{"hidden_size": 64, "hidden_act": "swiglu", "attn_scale": 0.177, "bias": "none", "parallel_block": false, "init_std_qkv": 0.0739, "learning_rate": 0.00433, "lr_head": 0.0138, "warmup_steps": 200, "schedule": "wsd", "decay_fraction": 1.0, "train_tokens": 80740000, "max_steps": 5573}
Each number is 200 + 20 x the weight over its row's rms, rounded and kept within 0 to 999. Layers, rows and columns count from 0. The size before them is the row's rms in percent of the matrix's.

# layer 9 attention key, 32x64, rms 0.0806, rows 0-31, columns 32-63
090,202,183,243,199,213,207,198,187,246,184,228,213,198,178,180,233,197,183,205,209,189,174,195,208,174,215,189,174,175,215,172,176
078,189,181,145,205,185,206,198,212,186,195,205,198,161,206,209,211,192,173,189,207,195,202,162,190,172,202,190,221,212,180,183,182
079,222,179,176,178,162,214,205,214,206,204,206,207,168,200,229,224,140,190,197,181,196,228,190,197,183,196,185,180,204,189,175,196
068,200,167,158,202,184,187,189,187,214,181,225,213,146,178,211,214,172,216,191,211,191,206,200,206,179,167,200,192,187,168,201,200
076,197,189,132,220,205,188,214,216,193,234,195,176,184,231,221,201,168,220,214,217,198,213,170,185,187,201,224,191,207,204,171,212
077,209,183,207,181,230,187,200,175,191,231,227,174,186,207,224,175,216,212,202,210,189,205,169,187,198,205,215,215,224,191,175,206
099,207,180,211,200,211,210,190,199,207,209,202,204,189,208,178,202,208,178,218,184,174,155,210,208,243,207,184,219,200,190,238,211
110,220,200,238,222,215,219,185,203,196,186,187,218,219,225,222,223,204,214,224,207,215,196,196,204,244,217,201,205,220,193,217,213
110,175,174,225,206,221,201,213,227,208,202,219,188,192,191,205,233,215,213,211,199,202,251,211,213,181,238,234,162,189,210,247,169
100,202,200,213,227,232,190,163,168,195,224,148,193,233,220,191,211,212,196,221,180,210,197,182,210,233,200,204,167,186,201,208,193
115,204,235,181,235,197,203,163,179,207,197,223,205,220,185,223,224,215,193,224,213,171,179,201,210,194,209,187,188,192,192,231,158
112,215,208,207,210,157,230,216,213,179,184,201,221,194,154,179,190,230,208,204,172,211,184,221,194,229,234,236,209,207,179,159,227
120,196,170,217,199,195,205,216,193,179,233,195,182,183,207,177,234,207,207,197,179,165,190,220,212,188,169,205,165,208,218,196,212
121,160,207,195,176,210,216,166,167,204,179,247,197,233,205,167,181,225,188,255,177,210,211,210,181,198,208,208,236,223,205,176,234
121,216,207,200,211,180,158,222,209,191,174,190,224,199,197,189,207,200,214,217,221,191,176,210,193,199,211,217,194,161,192,226,182
128,207,197,216,185,225,216,189,208,199,171,223,231,200,202,169,197,205,189,218,203,155,242,201,219,215,168,197,214,197,209,197,210
098,206,195,209,181,193,198,199,209,206,187,193,191,221,223,218,203,243,192,203,160,181,190,187,223,181,236,178,225,211,182,196,173
061,192,226,166,245,193,203,205,224,207,171,218,184,188,218,199,219,198,190,181,224,219,192,180,208,195,202,216,191,236,213,241,207
057,182,174,190,252,176,195,195,218,190,202,229,173,169,235,186,184,166,173,180,207,190,205,184,179,217,216,195,212,180,198,212,208
082,199,200,251,189,177,203,197,208,208,235,197,195,202,199,218,193,210,219,204,216,239,201,206,187,248,216,215,200,191,174,151,203
075,198,209,217,239,213,211,155,205,198,209,218,199,221,210,195,238,218,205,220,180,216,235,214,174,200,191,225,175,205,184,212,183
093,216,214,205,195,181,177,200,174,209,220,199,204,195,173,205,186,158,189,187,202,205,212,238,170,177,181,188,192,200,205,201,194
066,249,159,181,201,207,214,170,222,206,177,179,194,225,201,203,179,209,233,218,234,172,197,202,171,185,201,200,185,198,191,210,216
082,194,194,225,220,203,221,181,181,197,180,207,192,194,206,159,201,214,196,223,224,178,180,195,198,238,237,193,158,208,201,193,211
106,163,205,178,198,208,190,173,202,199,244,197,212,179,209,202,232,211,170,186,186,195,213,183,197,187,197,236,213,198,167,172,224
112,171,205,207,160,237,185,168,217,174,184,188,211,245,224,228,191,244,209,192,224,213,177,198,165,224,189,203,149,183,202,215,217
113,163,226,208,182,213,190,212,207,214,197,228,183,223,175,185,200,183,196,194,192,219,187,205,208,199,209,184,189,228,167,215,199
126,197,185,224,195,167,219,177,221,212,209,204,216,200,195,186,243,192,189,177,186,231,178,226,202,202,211,226,208,211,208,215,184
123,153,216,198,190,199,215,187,183,199,215,204,206,213,164,192,173,184,234,160,198,218,190,205,206,207,231,192,213,192,223,162,164
106,209,178,218,191,218,202,223,178,249,196,213,196,183,171,192,197,170,190,176,189,203,189,232,193,198,194,212,228,192,211,223,201
114,195,223,188,157,211,214,193,208,194,182,207,194,184,173,235,232,192,176,196,174,214,186,194,223,202,207,173,214,191,191,207,221
115,214,190,205,204,188,208,185,176,202,227,171,219,232,215,242,208,193,203,204,216,203,210,190,212,208,190,203,232,217,237,196,188